From a checkpoint of a small transformer trained on Wikipedia.
Size: width 384, 12 heads of 32 (3 for keys and values), MLP 1536 quick GELU, vocabulary 21705.
Architecture: RMSNorm before each block, rotary positions, no biases in attention or MLP, untied embeddings.
Training: 454M tokens, 4746 steps.
Each number is 500 + 25 x the weight over its row's rms, rounded and kept within 0 to 999. Layers, rows and columns count from 0. Numbers have three digits each. The size before them is the row's rms in percent of the matrix's.

# layer 8 MLP down, 384x1536, rms 0.0969, rows 246-383, columns 960-1055
106:467485492465510527477523564513533492479505487503478520517495516512534510501472511466511508517522462483519491480487495522539500472503459510504498504507536459514440527511520497502511500496486491481450511520519490509492514534478524502512534511534528489503471530542481484501479523443524553507
102:505454491457494510484508517527525472528487497529495530481514497509496513491540470492520524474514505498530524503507517470543487487560515528517438503529508477498495533504499528490516514501498482482510506516468514519533484504499471462488504486510517505493486486524450527503455491530436490502
099:494527524525527528466517482495492545537485463485487482502517511507468528448502491483506467486468518515499537480528497476524541564487532462488501532532516542491502478500491448509492508537492473505472495466513488520509535513519497520485495500480478516510522504498468466510511509490511515513
102:521495473472484488525492489512529472482467513514534456523466487534504433456471497515505488499457507496492538518474522552488541514525513473497497501489504496498527513544482484463484564525483510480477507474497517508500485493492507490486521510516508504491518472474537483487503496525490472491
101:475488502460491510496469500532552475508465479502497479536546477499513494493520468521506470502456570504503508509500479489485483529491511464519566480487483494501519479453499485529484521464528547452469496501454548516506485488481510532495493502513497508489533499460498510480505484515521495473
101:471487469514487491449481524491501494514545541488516503512486507516533500528502482504490520548566519506542487574523516518487519487470479478491487509495486504490502474500471454465506510494509490492505546518517483531523528526485483510508490524445535507500464508498476507491551527491518490524
101:533468487471514525485523509515478455533489549502530504510498505476500483524509551496468487539511544479472500473509482490480495546503484481512520507515494510477503464476440510458473514488544493473492500461460521533495512488449517476489529477531506467531499476467495462523490502520538500478
099:458464484504490512479484506530482445486494497495569502513443530526489522534558503481503495489529515505509453511490450457511530488518512487498508484563462480491550484486532510479539509488479481512567532525458522528510507520468552507518516514512465477508495493510524482505504504474489477434
100:521482498552516487451479480521509491508533497471480477502484449494467516503492481529548544459525503473527489484546517526504438493521476504525455503504534534527503517489488532484539456459511531470461518471509517497504511520505488501533516543509506465535484511507465507461512503503522452547
098:511513498468482457523507486532503528476488533500439502485488494489499463496493513509493487513546499472518524490488518475498505515502515485510451490475508527480464517505516529539495490530481512511504518534494533484538466530523516501520467467533487506481453511567431467480503459542509517518
099:537537500498507536493515507531509497471506516469496504501522484501518520553529494475495537515505501501513514481512493483480495540511509523493482484496535501514495542527501453510494516576521518504520515473526545517483517474524482520483495512534530514461518490489503483501494512544484506480
099:463493456523490508470467513541486512476461517476497479546477501475493499520487549486515492493504493495496560517458494465545502518486510465530496508506494475501539505568505510467496465452454532497482522475478479476494496515519521524452484486481541486565509470464527550518507524483479519500
104:468469521514515461480494489493488547517509507504521504514525507510485513495501456483498496509500501487465487448453471487467546537531489471503506461531532552515546507458556525477455468494504507516502505500550472548465505522479429474489478517556483523504464487509468518542441450488522469480
100:550528513524488499483431544467479470500468441507487507497487520563490507466498466526468491513518497497481524551468496492460524503504501502455511487476560517475494503448529491475469473473441481474497503492502457509480500480487480523485558502571493460483479468523508501512511493448527493491
100:501482490516504494508466449488560549505478492495498514516490536521490526565503509547492485469518491498501483500510527516493520479446477460486482508541496479510546488535499499477539522542509478514511488533493479518528466509522473483552485499502474541470460507458500468481507534485525463531
100:503496501490550517497527513502528500499491501486519526436526545475524555489556479538499491468526531501502542519505458510541500494542481513512481488506469482484469509483479504481562438539489487485579486511499516515501485490505492472499505507506470508527489526503488506463509486499525489506
098:490483483522516522514536481549523527509510500512511508501518449514491517481516530499485491466544515519477503484518482514505479515461536493544504521528550506442531507513508485511516533535506510501488487488462493468468518483539441522509455538455467488512509480464507469476456503473517469498
098:503509445521512467537521537439460467544519461509497509471541461500487497508491457513527469506482507503513523501510520500526460523525474467480521481486537515474483471498509466503526527494509519511454460500491494496510497514492508504493512453482493456505461515485538561513524553482475538482
100:518509532470486540448532509571529459484498483522492539493488483569485489478470500492481506488550479498527515476544525492482496478483507515461519497524510521524524487458500471487499516518514520501502482542456488486550509539517485487515530469548522470490574486495471476502499523506471534477
102:523507520468504491526511520461467520495484512482482482537496481512500483481509524520476525540517513497537507504447535523544503503481470504518501480492493501474469546496512530496489491463512513498495517441541513539487512520500517517516522509520487491470504501463499488511465467499497517500
102:516518515465459511502463541496500459511488481511522498514552518513496504532475501476511495480462524513507513444509502473478484472506510511530504532517534471453459467481501505487437508527506514502470530531448483526523501519517484518461462508508505450558533471492504472470514541450448474539
098:501527524439558476493504489542494449538534512471522508501514483488472520549496439491500529486489470495471534522501535481448511524529533486500492469476539472492519504499500507473511550504501483497411514521501503428496513508494535484501508501478515475529521511527501505540500477496485441514
104:515521502524475516457512493503515568525497488449491510555520477497529518452490512469515508550534523481534490457501483511499507510498528528512506525468498512537524471478511499505506499541485498490492531480518533458509526495491471498518516526492494508483449475502479497517518506513500491483
101:513494557478479515525460463534478506517475455538542487474510514501473450444512527491476506504475511499480501505504484517467525509552497510510557491452536542490474480487492479498517494467506504474479508489523486528509475502460548559481520518537526521520470521492508500517506519490494553449
102:455489503483525528522516501503522500510503541515429489492523506502457509496515488540480482509539486483480514506487561467534484522483479518493508495521488512502486463502485528489520494481507492495531493520494506497544506503497492497497507474515466545499464548452495497520450477524520523461
096:507502551505495514497507524473494542519543478529485476466494549481574519494537464503488523490550545495495458479510490512478495512503438472500505462495500518530537492474508492476502466566504475461530501469497483516478521504505509444505444497503459508537516471456485518552499503551489520488
098:494485478517487487499447532502494521517462549483493499497495485496503511484410533501476484468462483485467478462496505483455492504508484502450500491485506488486502510492519470518514488509495526549499525523479514500515535508470504533515486464554503525490543463454468523505514484466475498477
094:468496502483469484456487515542472516508481508560521546502503449520521478508518490499474481532511482506535490496479507531531535455504488505539459536514506475507479483475521490511476499496464485520526509484480511526485520501502501490456512513501469488496503500479479499516482499521486496550
099:472493480500529505521527507478477567475504472495496493498461515481496487520479507538446525488499525570496452440486488453496483482481476489498516471492496516500472454494498500490488548513486515510482499500494512507530458509511470469511517472472508503502526509513487498462458553511490520454
096:460500502518536500501488493475474536500552506485517511486508465483500465508478477478508510518523526500466520492452483515482480518456490506502512494457514503491503487506458534528531550467472501515466467550513518466476493539455503506514445483489508466498475510455485531528512547493499500509
101:518507501436516503510478489459501506499486535493503505537550525473511492492488496533499504512503552473517528530534487480463489560402509457504495521524490520499503483470490509523466567486499517535502491491485519496490504510544499470515450511470476495501494515480464469516517553503459524517
098:501494503498504497526504502472512475477514468468512460547472479571483530490482534510505485480497457511499523499511480500487564470515500519516520495499518526510498483504540519514521477480510495540447507529537506506518509539544516552489491506516515466532478512520474508501477501483496484482
103:502500512484502519508466480526492491509507480532516506496474516454482541465491463481551515486487479533521496529491486479464493521520545483512482500510499514487507502500554507523535520480544515483456518543524457519470499497565518532530477513502530512482488509503522501468503505509460500498
101:517493515497490511504514503531483503495474521553544546516513473511537482489526539487515512561520509521467504536514496510412488462513517537574475506498521491521474467518543509509507445525524541537533547442504488519478520504523494518477483546529507516510526491515492515524490495501477469511
098:479521527494535498511527486499496539518472454493474528443448524455523468488533498504496502566517460490482504483504539471530505527522473550506475495498496466483456494503481453537506468501497530478517504491496541544502485485494453453479521538507502498509536518488498507497493522485535515496
098:499553542469530492533510503491506487500519538500472479534492520495479480509501545548493483488498550496470464509492480473564521474488510532490464484514490436492510468494519493501454509486506510524546520474508480508495475493490474516513542507431488491477479482504494513504493502550511451503
093:500470498484529551501525515529520514499533517537524493520458506494505503513486499480521500521480549507525490507506512494469525532520482479489514468496495483518485487548466472486507471535515495546428514490496454491468526490464514472492506492502505507499500509482503479510438493486511541504
103:480491463522501519495533527511534503465501480488535490517527501561471513505502496480461553523513487517511548518504504499498516493488463536499499485486501529491473558493515497539529497466514472482497500522508517505474523497497494476498500474506474528500492514455505546548443497519498496473
097:502511482518496466520540545416532433525494522531508473508480514499507500488517531485522472469519484521523442474526463516510520488498523517496544520511481551464511509492510513549516509522516461513468483506478513525484486499494483514479503482502512539503554516454476455558521491485513479505
099:507462479521521465519471496509506519464528509499473513514482446470465501529518499487490459539432498495517470489511468483497451509530479503509488477523510517519477486503540459508478473499474511514478530487499556491529515547486492482501497492505514498494546510511436472471509545471481526477
095:532529524520471477492471501489506471517495491511506519508519517482514486495455481510457478506568506492477494495487488561444515510492501491528520533464519473515466415500457505544512487533546513508511549488521492503490497521532524491480462501471486513493522508492455490489479487524498477453
163:556504471530471507522507495535533507476525511524540453497545477502490517520517501510487500482521552466457534518505488533498506575500506465515517412518507509534526525548531509490502537493518521479489537500495513486465476495478502512515504515534483507511513509511514495508286528452528501520
102:489502509497506471539488502530500518513505506537564513498527527466466495475494456481497502554517487446550510554535481521511497461501540469483481500506515486504533492522482479491509505509504569471466523509518515515480489537491480507506493529501535476511486563483521500460447519516488494487
102:534477530506483549518513477564521473499530515478507465513531522438497502460511482508476489496498487484529552460501489493480467475519489513475514521473508495553515501470502512505476477541482543506459534499497449550511476523475500512487496478489500534500503501460551485498518500497480524487
100:464515500497530492503473501477511517499505476475505495543454509589496492486496472536486458470515480478519453481475487502481523499504526490560517498501464556562523523486554528455492502506485531509556551542506517503499492467471465502479496512491458495473481524478475545476488505507456500450
099:465493496508536472494493505503503555483491488555489544464508470519481557503515505484479482527473512476509485520506527464538509533513457487500550493487490472537491503524539496509538482515470508522509518491491534499465505481516474510565540505514469531521499516478496489560492483469541497501
101:501485508523471516504510506487514468533534520490533490531480466498535514446531502527491521527496487493521544511515502496534500475493460544506511514546516470473523478513543528516508509525518519477484430485497536510488454506487505513472484531524508544525506499509482515485462483505492456506
100:510465527498470511521454511498484477505516488481493486514497489495494474498531473501518484457501509544458471466480493521520497506499514531487514483521485475483500462437476482465504495529504499546494493486501501468531484480504503489530476534474495460473475450464521458505512491458500493454
098:507475504502525493469488492473522464480508515481458538515500533520523458477432500453497469458516483500527507488513502505490490508465527503467498477492501480499475500502529456514501481509502485480498470476536495449470511492535511503511505475493510445481505482527508491541507502514503526488
097:484490510444525472531497507496530548513439501457476496535515510493533493498466515457516505492501538515489527490539499506536490466461540517505483508530514521469518502480468535495496499516508507456547518494481523524526485509514531473515514511482442515533540486554508489498420466526509499548
100:490520510464554493495533429497485490477493455502496480496513545513514534502487491477474513496475479532544509516520572513480521543453519510457479483480503496505507545453500523498499466513461503532483492523519475488492483514533515482535505468557468541483519518489518491512507491485522507506
102:494455511486457531499532512506525522476474513495511500504502481485532485529541452514483459524503532467510481453499482460515500490541501486535456509473512481496478477526519498490462535460559543485463488507523551477491512501543486513490480448512493508514540493523488513451532496475540474533
100:493507544520482493500461518467496488458487461472508521531501469452516479518520517502463482493528471490506514480515519501509484509483535499506492512466526546499503460503496511513490513529499467514558577505467499495495487504522508487530523465473525518543519450488488542506526536487472486480
098:499504531511501477538551536469498459503530485453484445517496522486512503462518504475504479501453521514479491494538472485485517532491483501533539505525483488484497500543493518500485491505564493532510487468496476497488548514521478506445538480543463489486522499460479466513498493521471496551
096:488520496479432495481511501508523530479492504467497515501508467506486506538477542476495515512468505523493499510446515500498491512473528462521560512496514481487470516512490529496506492512531475456470507541493496525449483536518512520474504514505495509519514496489509501483476487444513510513
095:454476499506517487461489537484486493475525469543507501495468527472464504518496463491507503470486475497485523512509471519507469470511522505491545493463466501513554464534507511457530479515542465509489500448508492499494489471487450516469515479489508479473532488533480526498480472510524509529
093:479532462514486507486490548499512518462483494475522501463490555519522503541490479498510493520558472483530466526492519501491526513515478522495526506544492476525503497485525483486513486530464502499522480486496459430522475500472511475480476473474506487515495470513512465509528497498509530540
097:506468491474486531481509484596505546482535504447501475531525505497517507493508509510516460528488545481498468489508481466493521514467504480515484523452457516551550494502554519502471486468538478488452470501482497487463501522512472498512505521483494478467489459466483492498514502507516520529
095:427500484470537507499504513478492520512522520445515512478452518515496491475525434456452480496513458514481500473535509510492493499454544512491530494503482509507509535487533492516527488505495464437427512554525491427487472498524509479520547536522560495525541490483512517470537480505455508516
099:509488455527481510498491532511526483511446505549524518537488502471495510443461508460494521464552453469503500537467498535500519510465497500544510499536504496505525493489512512513515520508499484554485476541505484533537508528561475462524508466498477493491475492515470546501499506512514505487
095:539489497467534507438506524487476478496472450465513512495500512542476487488549436475506522492533519519517517489462542521525467540521500499529515493510514474453492481518533494535522478505557497484521491479502476486502517499489519521484527443543473510497468499508482529481536499481473451500
098:501489482546550519486533515469486535511480508518534518475488516491508484488495476484504491474480486485490529517491526472508494507558492481456504503466509562498502541486464481516522551511508480493525484538501452493502497529486527502517494497512505518491523470488501479484493480484499463488
098:526532529469478480495510517474536486522507500506525496485508502510505496517536546527525482551542478511518490529456491534491488500489509451518467495506513507471475545523515468487515496503521484517489495520461533505513424503458515567484523529521492515477498491487505485499504516531515513498
097:474550509518497522499509476546523448497507473508475484465480495482458538507515512499544520475463547478506467492498549473547481523547466478521459487524484499501527512504475477484536446557507480462531496511480505485505527524499514478515500477513512523504538496431513474493479500535469480520
100:459490507508511507464509522444496514477524521522518496499512527473495514549428433488490540524511462502471508536521490517465509504533492456495511515520502524503500503524498483472520501582481508491517456487497441490469482477504513507504526495485509511471474461464501478494542505503516521492
101:512515503468491532569481496487511454486459484470504448500484503537509511508458499441454527509540526524503478526490483472422474489507514462536496504535505495508512538493482486483486537499485477496495528500501477496545464511463513467556503517548482503490440501449502494520510503497494476473
104:504462510483515475501482480506508516487466476483488564487484514490511525474480457488454514523489453495485514505514530529505497532505491496487454526500513453539484476490495519481475501537472542513469515495488495506507535491472515466492534487472502483455454480512480494484481528509476489482
101:553495522476477505560487508529485512480468478520472528486500432507498504520504512551476537483534496470486488475506488518540509490524488449484490484471470484492495490471507480505530483545511476494476505484517519467478494552495544507446561440527540504523500481492503526458489509514486511520
100:469479496505503507507508505511496539486489521493498502487489516524519495473482501517482507523513522484465492485526538522499491487549525517507512503543512510520488518546566495499463495499436533501547505480469532506494486493456507516506459475460482489494561502455554438517472535440512482541
101:490500499503472504532518535479503541521538486533529472501472528581503477471535491471549452508507502510488484461516486487493492465493520473504526497499491520505498534473492462507477488511509497451517510482497519519499426406484505511487517516498507483555486500504495472491509517496514532499
099:476524506508516445482461536546469499512467429528495522477527521487520519460505559490529516503491505518452516530493539542519561491451491500515526492518515480534485522489485539494531483493457473558523508498516492517495441521492493486482511446485479513523452499481477465487478530447487508503
104:470485528501509516532495478485461519478533481518498505520465471526506529543481471468540513506464463480503489497503492515478504482561478491501477538524500525524525480488517524492515475458512503492502490489480476512465494514538548482483472498535517472480473519475480516464490496498458439525
102:523510530536500538445499516535500474533510497509488536514521531478499512478531495519502507464448476511497525513518509494532533526509552527505487496556476507501496499482489492479541474515502482545452554459497471499518527544475492511500502498479520518493527497491467501503463518490528505510
100:509512534511494515494498462499481503467435524537576491493454474500475501507554532513509525519497492494503513500489541540509514531486477494495487486518493484461494481521478473457486516524505526507473539504534556497477497510489466513494512489542487529511506537451490517515506476504524495540
094:488551463536523562496476488492499518486441493509490521472491517480491482550511463517484542516476509499469496462491488468496486547491480486495475509521518514481406500519488494480542530525485503515521556520491545514481507494462551506474512545432476488537481505513479499506471474480503475477
105:532508515486508479489486498487544492527478476489522461509527505514507534478484509535519460510507519500474525474482505537474476492495566538513495507553487498544510511503491543547478508493516507500479494478473547490505482494509499514528482466506532513506483508488539524473601509481513507463
098:504484520491499531459494506497505500463481495515479483514509523486515518506473511509534511497486493499500476514498520501516505480502466524513504481497511479500458503501511531489498525530472444483537543428558479490468520498483551505533486510471503534494522494471521482508507505437495463452
100:528525486517496494493495495467473475494488510480480476500517489487518488502475501522483505489463500474478486467497527496479490457481535508525506514554558509524529493503419533485525486498515475552498510537489469449519474523499493508496493490482490512487506513500492455525494536471466466503
101:534556492482516542461475529560448522504514465501492533477542544496502488487515521473488501487484426510512454530516496484487501499517496482540454507512555471515494501486532551489487501487549497500449501468477521504537504493497503495465493507478476480513506482505556505479470501514484510533
100:491511470505526537528483509525529497484496490547504496482517502495556492510530509480464511526431507465499481487505485485535519480525463503523509489486546469504463477526485493502491501508473507430482515526537488527506475530464484480547516517496515494469549506471482473464486497474518531528
098:478506492516531466475528527505532522507511480507511518539452489491479475520504500493519478485577483493502515507509496498483533518487505522519509514546502494491466487507494465440501471487483495446512524515516495552488528476484501516523489486468481485516488568508500449515473506509497514464
106:462489509483490465452519508471498496479480526442522527525483483484526518500506486499482527511520488479499496484491537490513488485489486543500505492508496525528468527518510506523503451457504499521498475477505513437523494479532499542465508510503517513474460511492504511488471516520477489498
101:518461471466541516543507544510502493510543463532518464560497464574494473514488488504505483526504505486486487455473463508545511466468485513525468488494526453496476505485463489502503545485512517502505527535513472464486453489470491507504496514462495473490485487536532441492499484511575506473
106:512495482509527493516514529451477485452517484531489510505506494490539563470476522573499499486539470488546510503531528508481551501488498545498579470471508496523483498496487489509521515516448488488501502466472491523525513537522563518480490473482451487493503514493501519444509487487486526475
098:504514436471557466498451504507517492479455498498488503477516472482493549516531521485531520517476532517509502521500508471518495523466490504490511489476507504486521506492430500497453528471546486489516484514527511537531493508493461521470491552484473533470485512504470498495472474482564521537
105:556508498519497457502472487481520530504503502509509451518502548493469504479500470491519495534518472525491471493507491515488513522562414490501486514517491517480495538489466501509542485522478489520478545474522537475509522499468493532480511494499520507456478526449460478470520506488522543523
098:502483539485500502453497472455544529494494500494505503487505507510521501463470474463520490525472493496528501486514509536510483478536476456498510493510581462526515490481451466504492540531494509523447510529487501507486489518547501560512528500463553507553495473512515493498506450477512500500
101:459484498485513493491494496467484510446528477511488507549551537532515522534510493508496463490512476502491481479506465524512477540548543509475477510482526505526532497498547476497501518501481495462515544492518494489478483546509548499494507518531484537523495511493502503480491514513469462483
095:514485495506541514472520500472462513539472574516483516496505493481450483527476520542469472474506491525487468469466503480546494500484473482457510517491495516518494506510461520476512438511505506516505519514486516465525477496534494495457539482488518487469526488523522490492494485518543550499
098:497491478506508495476505473524495522508517528479486512483571507458510515507516511506490539479520511533514465481479503486541516514506485548491498479453475438488469494527490483549515497524471508479461487479453492521532527517478494478481515517495514490479487494470505520507539508486522528482
099:486502505505527512490518479557498520504517535490502494538424491448514480494497468457509496485526458488540545517497498482447508499471543509458496532534495547503478434514479524491478474519470538505468497513471507522473504496489496523469467488481542519518525478468530493480529505486524486502
100:485517516466497514462487490514455510479495451515518515518473490481508506509452462524512446553446470529471430471497527477515509480564502472520512525495485483483495493524513469503494473525515530555492507476513470516458525525493537523522495506496498496513485468491501500462492486516552522521
101:524536536515499523600469490513509513493504523533488461489493512507513502431517506545508475512518495528462514466469462519513486474470488484512514526505503507523494468479479500490500487503430501472490546465504529494451527519531521470472490514491536515490465519491483490470463478529483485514
096:504509521514495552463497468480538513551536544488467465529466511520486515501470518490528485547463462490494515497518492512469513519474512505495520482495523502496475485480481488536520491496493519479457524502480518574462467519505557488511516536527491482462463516549478465538563498490506532466
099:486502513483502501530506503472517513502467483525526493507481528513512503490468488494512531536520526549539561465480466498491492526489490507465476508524491502495436497473542530496471489544471505496456532509443550463535476459544506529469519515493540467495477525489530472460512507521470486495
098:466501487501465534486524464466469489482470491525481540486495494487507485541525488494487515544496489533471549453491521501521534467518496495481474491481469520506464523586448472548490488479481474526501462478470487455480533521523521470487493464505524506487540487465531496541527493456484514503
105:537536517467519495477505507521470510465516534540508523456508518518478461454503533498511518546495524474495494486513472488472460511530464471514498527481503486521465482553523468490468509496537509502491502518474538531479518483517498499502481527518544507521495509522499493501500513575515482530
100:516475471521536460497484499445483514517489499507502493495493494480509520480496485474483489495465534505468524477487510440481443468531494530524472519500541488487512471535545427483451481489481534512463477543471476481485546482478507474495474485552470505478464462550495519464505539492468488504
097:468547531484492472513481552486516504451507512418533498474522469457522501472464486506475468498544512498516446504525527499509480489478504482504472490491493531545473523534544510543504508497524500496452470431513520519431461501514491512478509484517498470522450509496448507515493480521541514495
099:501506487529484466473536491496505494461505458457494529506526533502542453510516483553486482537502500477532499483517484529540489536470520519509515481505543504504487519455513501478551430520507467583499512514524519521479471500535536493542493475469505474486496552470494519513503481505483507551
100:510495511509520507443499500496534515554507455460534515482557506515535499532470541500484532471491535512488497515467501494536493528451518465504490495448523509523486483461484480503504524528460477442486488539469505516533450487495520510542475499498505509506495493467528541473485498497517469512
106:500507505497507466474485490554499502491499516479494489489520522501531514531494528515487500504488535515489503504504499499461510516475519472539514505487508485527521504493520495514512518492497557527499499521489512472507484468506525514508495501559528517489526528511491473510504504462541460445
099:498492478463486508549485497549551502532536462501491493560492478502511502500544510501501502465485509491518466556501518498478495494527481507532536503448475443486457547455484576509515521521496520477501498478468505466499448470518523490505503443496534540501492440482507507521460476514501495495
098:445490524517454540482536521515479511516478552472509492461453500502511513477517498488460460503560463511468545530478528505499496486492527502475460463482517534517487529502523509470466546497480471499503530500478532517497476513506519507535478536452510506494498475503503552510486461492486513456
098:487542491519499478492501539497489498479480513509518510436482501475523498506510458507492526473500466490485530525505481504534522518499534484508470500516511543522547499503496524490488494497511525510510494436455476536531525497489509530465505504505511530500526509529514502531472505466472498530
100:499449488457525516489515525468474557536491514497466468428498488571507523540513519477526490542548522475519450507490521512471486521475533481529485461453518510452514507478504466563503533443523495484491459517525560463538517509452498488516467485507504532467542522501552513491515535488517482533
102:507487499494477508531498543512464487468526474498531539546531501531492454491455471493513467474516481504548520541466506479456473466472558461530448522509547474507511541454532524521509514495505497515436478501493475475486510504522494526462520501469489466491469491524532491464547499472509493497
101:472502537501518465504461480482498525519508486528504487505505537544538547496507474483477484468554498496497534513522518565469517493492551525449470471479540514485514504558525505470535555507536568541514462491521510507528473502520500487511500471483525522529522523480505550523443511460489431489
102:496504542499499523492512493535478517549498502515468511495483503474481470451433516493453471512482467511476511491468478481512511451479498504481535500500511513462474483462491498504496476509543499536535476452469497478549551499504489537499485476461534487451479540581529518512487541502508493480
100:478504479527450538473502506480511509520489486497462523498478488487558498518532507487478493543504528510531511484477503465488520534558489460473502501485559518497541464488463479503488489525486502466505480552493541544505542535539504489530507507450495517484506523499510503531532514516523504490
096:462467514504508475480498541508493475520504543516531491492482503515515490443508527468574500490512491547502505503521519501538516535475475466474468496501435537482533514525445477474549474532491518472540446495522532506455488409493518492496574511536456488517529487491492470514517498468473527480
097:508480477484482497460478483482528536492482508506554503509515508476480470501488511526522555508520497528505518468503479507534469490489540520503507480513507477517492463503517472468501518506522495505474550504539527579471414522482488492485451476474517483451496507522548523502422465509500506507
099:511505502496494513509484511493496503507489531508500467522489451484503516536489511534524498519534468497529452491529463522475523495482442513547519458516493530527559503501462524493521459506490503577519508443503464475487480508489480505466536494482507478521490505502490495482559547468515486543
103:502551437527494503544480509512494491533508540537460493502501494490507481523469515502521505512476485486545480509507493502466516539498512472499490530460508520497520464487452505527496497512482480535512461470456487502483523507526444520459513473510517481492477485486498515470511482495487503462
097:457486467529482474536511489519456518492467532527477491458484536520537524480491530454476519482558516525527496484495487525488496526486505529514519471498512541508484494490517494505527496507452468510507502509562501520520505494463529492476500552449496567444457480488479504505466515452499510491
103:441482496466491481488517479495526547503523485465479461509510489508514488491493474499527530496486491495488534502492513522485481500470494530483551447492459477479503520508458526486511500504441499507476520472531495493508477492475510466485480525560542482501535442476487498505504498485537502488
099:509459516497467530496526512503519509512531524522474486491536513497511495495509483472501553542526487501559506493495506540495557489470519521523467489500479497499515532488487517516509429482496550450481518558527464519484516445508451510502469479534524472532482498510471506486481535523548547496
100:464499506479448468489533519522485478463464456473502520487546543503497474497477451514505532491490474514520440464452552513500513491510516493498494537488454492532488465467490482487492496466498480520535467447484501436497475463518487487550530447485515475497495493479475511487509496475504537479
099:495460493474515512516474506489505512471491499489485525472531499495475503464513508566517501540471507486486520498488477465515512498482502518512520512516503522459499505530486477498513465491477486499538518473505484515513463530515481499463510463474513480503480530528507495519507450494488461543
094:506499515509487474467508511464490510517510565549469538525505441535506485543527503518499544510545534495529492485504497444509469498496513496483465502488480467488452481505455490521489503545548553462484505521476525509477494495507521457494478468519522483530465478518490519489477519516487510485
099:536492496507479510494521492483502528467480540539495492488498529578494540496501497527543520500516506520533501511510509478484525498453544503503504522506504490464493458488520474499505519551515516514504487497481515476506449551509574484501488529511532512484505468476489532500506535488515519500
103:507489482557500494490499506539499470545549513521480511481481511569493486491481505516509475508464484516480491519521490546491488511488514491501511518501475498504481483538490508484476499492538483427453487519506490473497481488478493516478461473542514487464533454511517509481460483515504516469
100:510500533518508519506505525547511496495487487497471531555528528441479524493529509495476502485492497538520509546512484494452505457489562494497499512500528450480514550516531477472489473519536568526499517510500492491476501489487516494483504439490501482511517493543480521574482475494507524474
095:481508518469475504520506454521428503506521466498476515491498545507497520493526454500507530479561480484489501514502519541544450514547513501518538507532515556502519547515477485535518498482460488508476489502521481535465508535448496518541497506468532495470502524510503486462477506499476447521
098:481486489466498529501506516476502521507509556487488530475523524475471514467484458481481476476485513484487506506454521507502503475483458505442492491506504483479496504481510514527525497526501540530489464537516480518480549486485515522487481509468553523500501517447476529496493504529486506471
112:530499491513517488491501463492522504500491523522515502466536483529489507523490513493537481476530524512477497469515508524490496562511487470498479510519453503461529488469512479526492538535528484505496496520526493497491479485475479510549517484533466489504545501480547489501475528490482513514
094:519491514523498534484528496499484535499528500533498502477532485523484477501474539459524487526514541509499480478544508508500502541464492463487508487505526529529481554447467527508442542502469478465531491533488465501536484478541489479442549471503506513439480497476489497474501438478516538530
100:485467517505532523520533545493536506467487486487477511532515525493460569483489519521471491494490508491522514457517529470538484498519477485477505505516551496473528501496494478534521513483482489508498545470499519458473475504496490509467524509471533470483480534476487542491501516525512503499
097:481468503469490509539499522542496541484510510442542458478538500519501506470505490544502520514526506500475482499465531497535489458514513515490497499489475513495513505511512496465520484499523505517564532539484520491508527475488529516486503494496584501517484516541522490528509488468504537497
098:491499495487507466529523464505512466491485480536523496545509514553526534499544507486539464505483500488507585514514522481508528487477565536460468510523521517523517486504532508466471489513542509514462488518515467501462495500509478446501503467517465504478496514486522546525540539490504462536
101:489520504487500479494470497493465472499482529506508489494530519466571498521500510510533461511498519521501542522516504502478516498546469483504499531543510486501497554512456505479504446499435492535531532540518492483509491561479495481486563500525517514495499428552519471479497496501501514503
105:515516493504491487539504477503502472487497526547502530459505515478533530496497510492486519513504496528466555531519520487479475497512527542510502526489508495471530461524490493499520495501464512480518538514514455546526507483533542469492498513489480498520481533490503536515494503464509496534
101:487535478509527512477554475496491501507486473495517511495529468510562487461505493498510534480492453518524546544519519490545490454522532541497519471504492533494510524479498489541516496507482513502547500479513503535502531508484545488494494494462444500507466541543496486534465523470518495498
094:545502490478498498463524461486514492464498492516545531499525562480493475504458517542525475508482509501501487504496484496550487481486503491490559513483522479464526530509519475533515493499539461509513479434507516517491528461513504509525524559512539505538481536482549474487496496501488535480
104:491539510484431478470477518463509485509523481510494500521502502520466471525534463471487471496515511464505488500478465492481522467487516506480505537517496506466485496477495489491519524499507486491510487484513516493463512530515481505474480493497511506524499467487495472495470475512511519493
100:473433509521518508480518495509466496521509467481538479473506506503471536504507500506517541528453549500526497481548519514519504521459536516486486491467530492529484483489498509513492504519496534548495447489494498495512485518541553531489501485519499496488507495469467518501547575500491525546
100:489502504519482496522532511495495527490471495513536508496487486440536526539504517487536480560552470508523509471476509534508498499517501511487497484488506541488515509527520493540462507528497454539531507451512499498526502511459505485485492452487502503484572516429514444465548481475494529513
105:486472499410502544501546500466479527476423515516522469541517516497520547523507465513513507516508482516510508536554474433490526465535536516542476503501488512505456521492467489515521449493502564478469481481498463523491542515498520430494528451488443533546474505504497538514508471563491494521